{
  "num_attention_heads": 2,
  "vocab_size": 2048,
  "hidden_act": "tanh_gelu",
  "rope_fraction": 1.0,
  "bias": "all",
  "tie_word_embeddings": true,
  "init": "trunc",
  "init_std_up": 0.0683,
  "init_std_down": 0.0683,
  "optimizer": "soap_variant",
  "warmup_steps": 200,
  "final_lr_fraction": 0.05,
  "doc_mask": false
}
Each number is 500 + 50 x the weight over its row's rms, rounded and kept within 0 to 999. Layers, rows and columns count from 0. Numbers have three digits each. The size before them is the row's rms in percent of the matrix's.

# layer 6 MLP down (transposed), 512x128, rms 0.0685, rows 242-267, columns 0-127
091:594432532589591466499511538518414467500480494478501530514484553527504465485550501529533472552467461537458534605500547470537475498388539544515507542473593480415446501410508494455646483561466543487594567454413509495495547527511395528473520460389407402454510484549414513502566544536520458518502486510514517480494499525488511493460470504510559544577447597518544584598390530441469531439505
089:581481434535454471531522571485519475558574496510519523400463427450539554532534528448548484441433503543487544461425408526531563528467522520518385566485463500574538497629482507522565551537415532491654506467513416521532547389486447551530642500533489496530529496476579495451484474535507516456480480448574567552403580508427527553464520496512493598514469450468474455500454504459519551477487
092:504540603403424534573552482553496459573464554423468493497480465542497490400461472502586536509506531575524458445532584598445394493591529492473432430513570523477539542528492455534452466522532556525541575401498525506529518428543555481489479458518501562528525421615519477389500467490448552489537554479380507586421500484438545511584493515473440517511573485525482545500475461540484428575533
104:537485490459469435462476547464442487407452525447493472538389501425483472557420405490490479474557439497495525505467522440586523492437570494517520488526477449458500457526530498523410621514477507610492505481496466480517446545465485533486470450450500484487509492550552404395416454507499589626510508480552409604487531422553579486498490531565494505499503362409473471582503531405543468453539
114:489490520451643473420507506599512551469486471586520532494469451434511431519528409439482513466491518443412430427574520468504484477542480562491428626479450486458521512567491469469494508561505472427569486492467498501452616634528450511578515503552500489575541483479536509471498471493567543472508441544608415510515516493416464367524409537599515492526434496520558473562493459469468502514470
097:565571490523547589492554576439542475447446468542503468487512553439483504538473509539473412404529495422534444540484403450514581526444487591525455489505564472393444455411446529463485500437534437473372530458491520433558463482429450508597517576444592455548533456590508482478543507424420482564527480539456497467532475520558466558516485387546506416518409502486507527446539516479438486520480
105:475443441460517513546474440548521532477530490492597482600463536529538462529420487503505476420460501515492433431407484508441450392473488472516618432531499567499556508528506532538396482480539514543426521567481488533529526612518620503516548372531508494526437452467526576464450435518465528463441459485526550506554590523409440495487629527581438600513543500509450488483454479555497470506433
107:485525506472540437446509557546493550514524452447406533569558617595553460545470493469504421537572560428490523475547543437512482501598590494475540521466491494565493463447433363534514506502507505526530555460573467453544566537518395515479493486489507482508497458505553410522491504443465505455540554536451603630478508531516443382450493560441485530502385426561503591525529550549518544522476
101:550404477470460503483380487522499516537624441465450538497462447495379460536520478503449550567497490572486527517561470465523521535496473518507475491421521489487461525471376437459536513368537543569501538415462520480483547493488558469474531468459484479460537508557490562516450495509522471548461535516469512464641590505437474497607535524518530618580529416363539522468511565428551443488506
092:565413509524454491493479484469535513505508509592518490534591402451405428413423482574472593542525492474492506483452590494520560598515492521553503466594480383510498407467551554456530513512517571538509443457466496440538578455501463548434539511430495577549613510439513605566577538468572475433435511580417488513486520474539528484440557590545519515500544509509538545508477576476507515466546
101:429525484479509540472554529493485490534458417404530536550525601432522481549625497461486534495521515370396485532501456510523549494516545574491609477553551593565647454497569449477481405464478452561412480429534487578489535457495519439568530480482430464452468503485518470442512557500420517525487534565455542523451512474531481540549552488481528597540541445401546527428499510547482426486476
103:431562539519513488364496414464517464491507595460518608544500400499510479509492500478463533468525496478463588430537466481506414388519529515451465478477477500547521516456530531481418585503592438475537600554431548466537492509540513482552420563553535455609505487538429566473488514454428430508488548541527484508571556579521463496392520507476559528477511534372551496584439471594483517498484
093:454523521485461473549415419595505576494499426554525576506476413457444579439547459523435486545410454466546596496445487452508484529541471616453539522472557381573547454506458551497581532473507528459473498609541628524408512503455432504476484444502529487501458539513431533488587491573485605498522515469436498474548498544592558504470540552499529467576508429479530535513449512511565568497538
090:572496498518563463504563597553510469629600478491537533498539490585475506485481587533494502536472526650482484544570467501514478516546519548488498373581471498544554445578548436422481445496493500541478489413615517517446534518452437540461491542528520509464512437526527425493521490571588560489481495526498579512423544558566531557514593494490527518399443565550422587540554476450464503498480
103:544536553521393455562504465519489494498485440361465537469467588459440394420499467496459512517539583467494521457529469505490458554439527493468485485488519417446480434508554475443362474489416659498477479466472511462513468490410542546500375469571548483573579570530416505526426412546476550492472523570478521516534534443488510532467491489509464444478389440501518475509511594501459480496487
103:462458485508585484532464477489461579423485449494546543505477477460565437629519428476588461513447409484506483504493568449515448544548557558491511532515505435444516497506443534494493489527481525401557535567467487499489576455468560428491487495562499524475520568479487424618529467550519521517496581433462467456546424465392433545408522410482521547434485483321451445510526455433463450444528
092:384431555505408530382511457576497477564542530511482433564554565517471443558426489483391545498480465484452534532467428576465469498476524436521548487515486539564517590432501535459508575502595523486487499432497480431503524546477552399542397490460522505433560501459494442482481552564541450545569457473464526515535509494503560471531526545469625473502518455535501565401418557387489429506537
102:547483535423538483486363543549484520596480547521573576577567511571473505543539532440519547516526530505360494565486526417474503516587443466543576482441451461559559546544513541568574454499475352465576541543442548495459500506466542504481452565512473486553549635535548499504448559507478510427570422557473395521505474500491446514525431493573497535492537473493509493456498531426476559517512
104:472516593491487549427507520481452597464425508527476459530537534471486494525485553542552462611430597577536491513413565520416460504394461464533501543592429438475483386503415465485482555544519585507521473478488485458398474469490470516502559516541413467550529492598481467524531503534506446528410470533553410501518586469471551525531547456383511476534553483496522546470596546503611547494462
110:484544567434481485509501480578466512567529470446557536529528511523417528401506504502466576484543461491472591516537499496446496442354513516507565471532383453639572511405558495519513558575534436524435534498509500455576457491492416488496473447506494533565448450511464569516510489507566446545476497564466623513515545486542489506423342575480423430513511563534548490494548544546467495447497
111:497507578534551501529460479493568471356532554564495502497507451389573570456506495574463412487556531534525477509440475461473536449504433496428435463477485489518509517476500543500518491519563382495427427528504496547429512526556472435566527490567523478590516496504424426348467445526442604529546481530486461543506550429489479490557468523607468529496374539546569436522461517420478473550468
083:542456498492500537588570511480436345470452526494484548512557444475472542542439591591520459480541530506584419493521530505593604545428485535582504480494469556463527641442458445436534422467520441478638541485459505565525541508496520492549472539452504509460455605506536540542524380480441483469399465468492470502573463546486488550474562501483529501414549518527541507488530508481492562462548
105:556545443543491385511427559481470581474558567408463581538509524484532495465575512458572504526640539415448493551563508436429476566580478508490497514481547493485540523444483410479405561550526525470446461623472528490544586462531398509476485434581516499533507532406477460509457510500446524556487512471486537486546494435431556466434506464533424462504469447463521575511476464578589540529431
088:540456592481463498450448579486573414489515545459588502557490450614513483481476401476462416442488446583433549557506524545503434500591536594491462493591496544472490506462550535547470436574481482570503465471504574470504435425438446611487569402566547435485533435511525538529585531495552475456529541484500499442473515443512413480527533578494571490554492569525546548516477466478537454542404
086:556568478527512421519447403541474471578530514479484546444498540491526475588493474515525620517438464486631505578512448464576554453428479377478518424506537542622427430523597510527608491519596487467458557496496552481498466520483506538456464388588506442527477556393473515498530468444454509510541455485556550467548476523585481562480409507469509533542494499510451527522498480562477545568487
111:541499603522578416568538582481465512452462537552395552538511513498431434474468451509553462543587501522370464551542407508535497564494453567542519407556438472536507494509481574493401529463477570547515498515473531434429420533630501462470433487516531523506428591496487488517529563496461438507498574514471511412428484510545525550460504463494542595442481445473461484483458569556457400486527
# layer 6 MLP up, 512x128, rms 0.0681, rows 243-267, columns 0-127
098:499535517497554500524460443595499509471446515479563504510487470464445473544498566560553473526577563570552427473535481466548502553571529500491615451479528460493388433488450502487453448476516556468517486443604550492490552492474514534475481579509559487498463535461425500532522472637445551476577566529583422420552418518523509500571484411457456510463517615489501579392593482542503525612460
100:510535566501525522432467412499520454469453571539493590542434506434537457459522518448494454495556501448453501546625494488521502465456479521559554510528412485474532583508527495462536527439475544468479521573540499477569485612525453555504482542513496489610475480482472534570573639487528524411561475578568498502543430529518566510547482634559538532553462504517556405522556520451409446601426
111:533569400485461640493450525546525499490472600454509498466522466518478541512600577610495443511489544438506443402507432480532509531572530485514534604507643490488468507525563463480568550471476565539560524477508440533430515474483576447495515461542477494457436483394549526576561544608484535458508553513478528413467450446536477493465535464428459588471531529536471528459587572550533502496551
112:455479497518489585532518474480614427440464479502444558526483521504496435598530501472571529473529492549610449570512554552453511467515525468498548527531488589476534550598368534519451528475415511508501442503597435503540447517499509430428557555533460440546429523553456506547476553473507541557501510467581385427457350528533568467503493607574506469532544455488459518528583493529538491523546
104:437455424532553495382455487531475469551478443496455446600508513479466428557460556468543553459453442528540548562519503517603652563495534491479609502517452547520498449454522515425497530484486556560493539500578525534524540480435516602439403534474511428505456474535433489471507540482492488474565532419618555523514482455447557464523564532449497635511503525499577447510510519607527472557507
102:506543504475501564405446561430454538511536486565499395536499446478541457514426467373471479461530522604455483429562537465559491496499602452580538616501506457458481474515570454589559439513487512496598502494570466510506436483576560485453539511432491498524596484549535509450439511441606520415570452419473539512477574505519497491504545523423536564518569475568529545506563518413444546494491
107:503428404543548537603507476531472438517533554589597570511544401436463495542472555437465454497557448538477517426605531461545478535585446495470556505545481563496456532579492511636435514476511474574493501533484543627506437514436557470546527504492523476510559613489524502452550419533476473584486463472511517446573465501524506465524555471479529467432500571483446513614442470458520511417540
103:548430598542535475511488674460513464564426558571548492431393434496536498467413495520562439539498486530497485462593518520550538569493425574486510425503429492595533443444414464569506430457559570474490550424523476538502567526456499573508535504514463436551497524465483454575520443437501491398423506521488510482567475433444552446489477491466583475465487507522512549516508479536559517579565
095:395520477548539517447523507506492448438430459488498526437524525493506425481506517507567402514499500535511483466553487489526564511488447472464535457486456609555537485469595502384491519628476462468558551579576426396488457523494527451563547536598563488377493499517594466504508534481468517447472508541355513538532550515502495501507494500505519506391455550421463536464516459564548482645536
105:476458438495489436499538429453502534512472454449442510394469487433564418546455505526474546562452443423501436505470547535475541576506466519461542563573434458541443457473642436516422613531577448528562575485589511498503449498502481464421522483487600481473510560469432544482541496509623453574499474564549488493504515480480557455440541459426573570467510551448550608491436515523530503545527
106:547462500587485543471568474486571500487520429525452476421446475441497439534542534462501524451479454508530511552412507576440560533527440382425595455408391544523563427517538541519557447486555494486546493529538510537479517433483559429434482421482493471482500515438418445502552456487547540500481447498538502525481476444484513465419477531397455431607492469499616440503410455413445537490402
098:419520519475579454493487579508572445525420577419545562487520544515471436531531499539502641466525490511481451392489475524557558469510555530599523505455499564455469488505449501482530454520462457560532380496452437459453475492483395585513447454536494460443663474512498445484533441486485527487525408585510528560511491433463560541531501540523435526430475592489466473450432583546499434492525
096:531599518565480581497429518440494432537408483546577485475535587526434506493529551419585593451613544376399469489466465486452463446504447440520511511470453548493545479523563566557568554466493475465475529521500386478472461384463516389568516460516515483508465476488553523539475569527571465488422504394477475495492511403455493570441522495501453467488512556480507565490507517583567497483517
102:473543518461618583505525500480485506444481462550562522549532499566396500462522503513587531492402452543465461506512470526492464473517462495469533556522435495390498557561397475488519450518582381529569452544516449477442501566421513496496563566509517533516455416442393473597469520456525476457481466396557581479513543519443449542536532523506401463501516491536562645469525557476522570550544
099:537456536476573545500544503539549506508491460468542504519520557559567404471497507541457483571556491499576557460418541369484464513519467526444513518516562495515550561492531483474425498476548414534435459506400511431469464524486589541628526482451480574601483539472551523481507489470419474429608540568481464490499466562451463488540510566481571373427425556426425569526491557524460560515430
092:472497499554491560502440438476479461466495460462477452540539442552521480513457516441501436536546484620461517493464518463571530477523454537475510618529429544507494513517560581512479502519483538488540520544594369505537451467366498586516533502400551532567514462521564550392510507444427454582605550365546499528512411474491489502502517490470541426531579496509547500402541531518483571546416
104:460537383515460477486498559416484434537429476578499506440533569470548529528519516522567475465492521510550477512582523516474510549494446431455533499411489590438534514536475456575538433464597565626394427575482433503519545530487487557483552561434450460499600574505463477389522553439515524520481453536489500495526569479509507391452514524555519545527563446553542535472400507409472457554550
098:614560530538540515457527551505512444558607406456506577414432495499423495551408563544407579545496498406511494544548493558571466644523457541550506579447577472516365503500558509436549436501502502591521540565484588468508485479594505517565519540559510533531500514507593537505548453490503489453495523544496512518442501487458529461523518451469536468494489542478494518409443542421428513492539
092:547494484417529559467534494519491486401514463440562488536450531439526537588409530509527465389413538390507477571431458498575539507440550536496453538536563577501480492570453467517482504514469482408545574636439605488546473482597508438545555474561471487474432590542469413476503516520554503512503542549541416498416558574472476522420552532524528485433511464516443448535439475525531532508545
118:562595480496579472547562456435413467557445464462560478500501484563436469451526578517494482602504461517614531541510526630443459550478521481477578538385479428471528536565589456472500456407472499600508460491527490491495361567496456511483540496432552488548493519470491454467460424412494534497446499503404564508531452461525486434496509465445437525566423419516524544478578472529476536492517
087:562463505578533517469393586460524521445535487434535483492530584525492550477434485486468488509562521433560469549530469472627513461647488524500557537571481444451579533599532498517578581462520487497546604476424464565467458470521560581565541589531510576560508492592492539555569540544444516436458464482489528473509492497592469509536568536514491416557487475510489577488501558393526538504531
107:494518538467419453508602563530517490411529418557576508456414427516529427562494499483561501451488536593550552464432517524577486488487417514580453502429498507520466379513522542499556479476454508560507483531459549475382469481528462498357492475541568444475520507480559524535519524520524397423644528512476448518456521424509459574474463465499563489547514453450546510493483621520546532483557
092:514559463597454587425499459541523521583544451494494464569509443502436496451478466491458482543510564406472384467499497523454576474483477438518523590383567513446526485617561483520563483466469500419496462533432499557593435456487534508545465542524502472476526501519471532455428523483436479526426512541554542529645402586504506570505496450487385544480460548529514501491518464468552417473582
097:528448473488470583479428569488607511448504470521582510572463418451495543463541466490493431498539523456381574530543567494469531575558525489499548433473523533563549512409453500495584559579473460465535431457523458495482525504412537505461535573584543549454484532570591526545524520513563568594515551535542547550427511490501511411525588556563587450482556454587541477477430504564532506499574
104:522477496546476489512533413417493536511534501536483525565407473512518477502497503456542468501587531470540469498563512535567561379578438470467417473468599491472497479496578445467516543614477487606529595532441466459492551510603497525549490527606524513529501554499482510601561476366526520495496492456453551547521569454489565545549504544508482453600513474599543497418534459550457398421477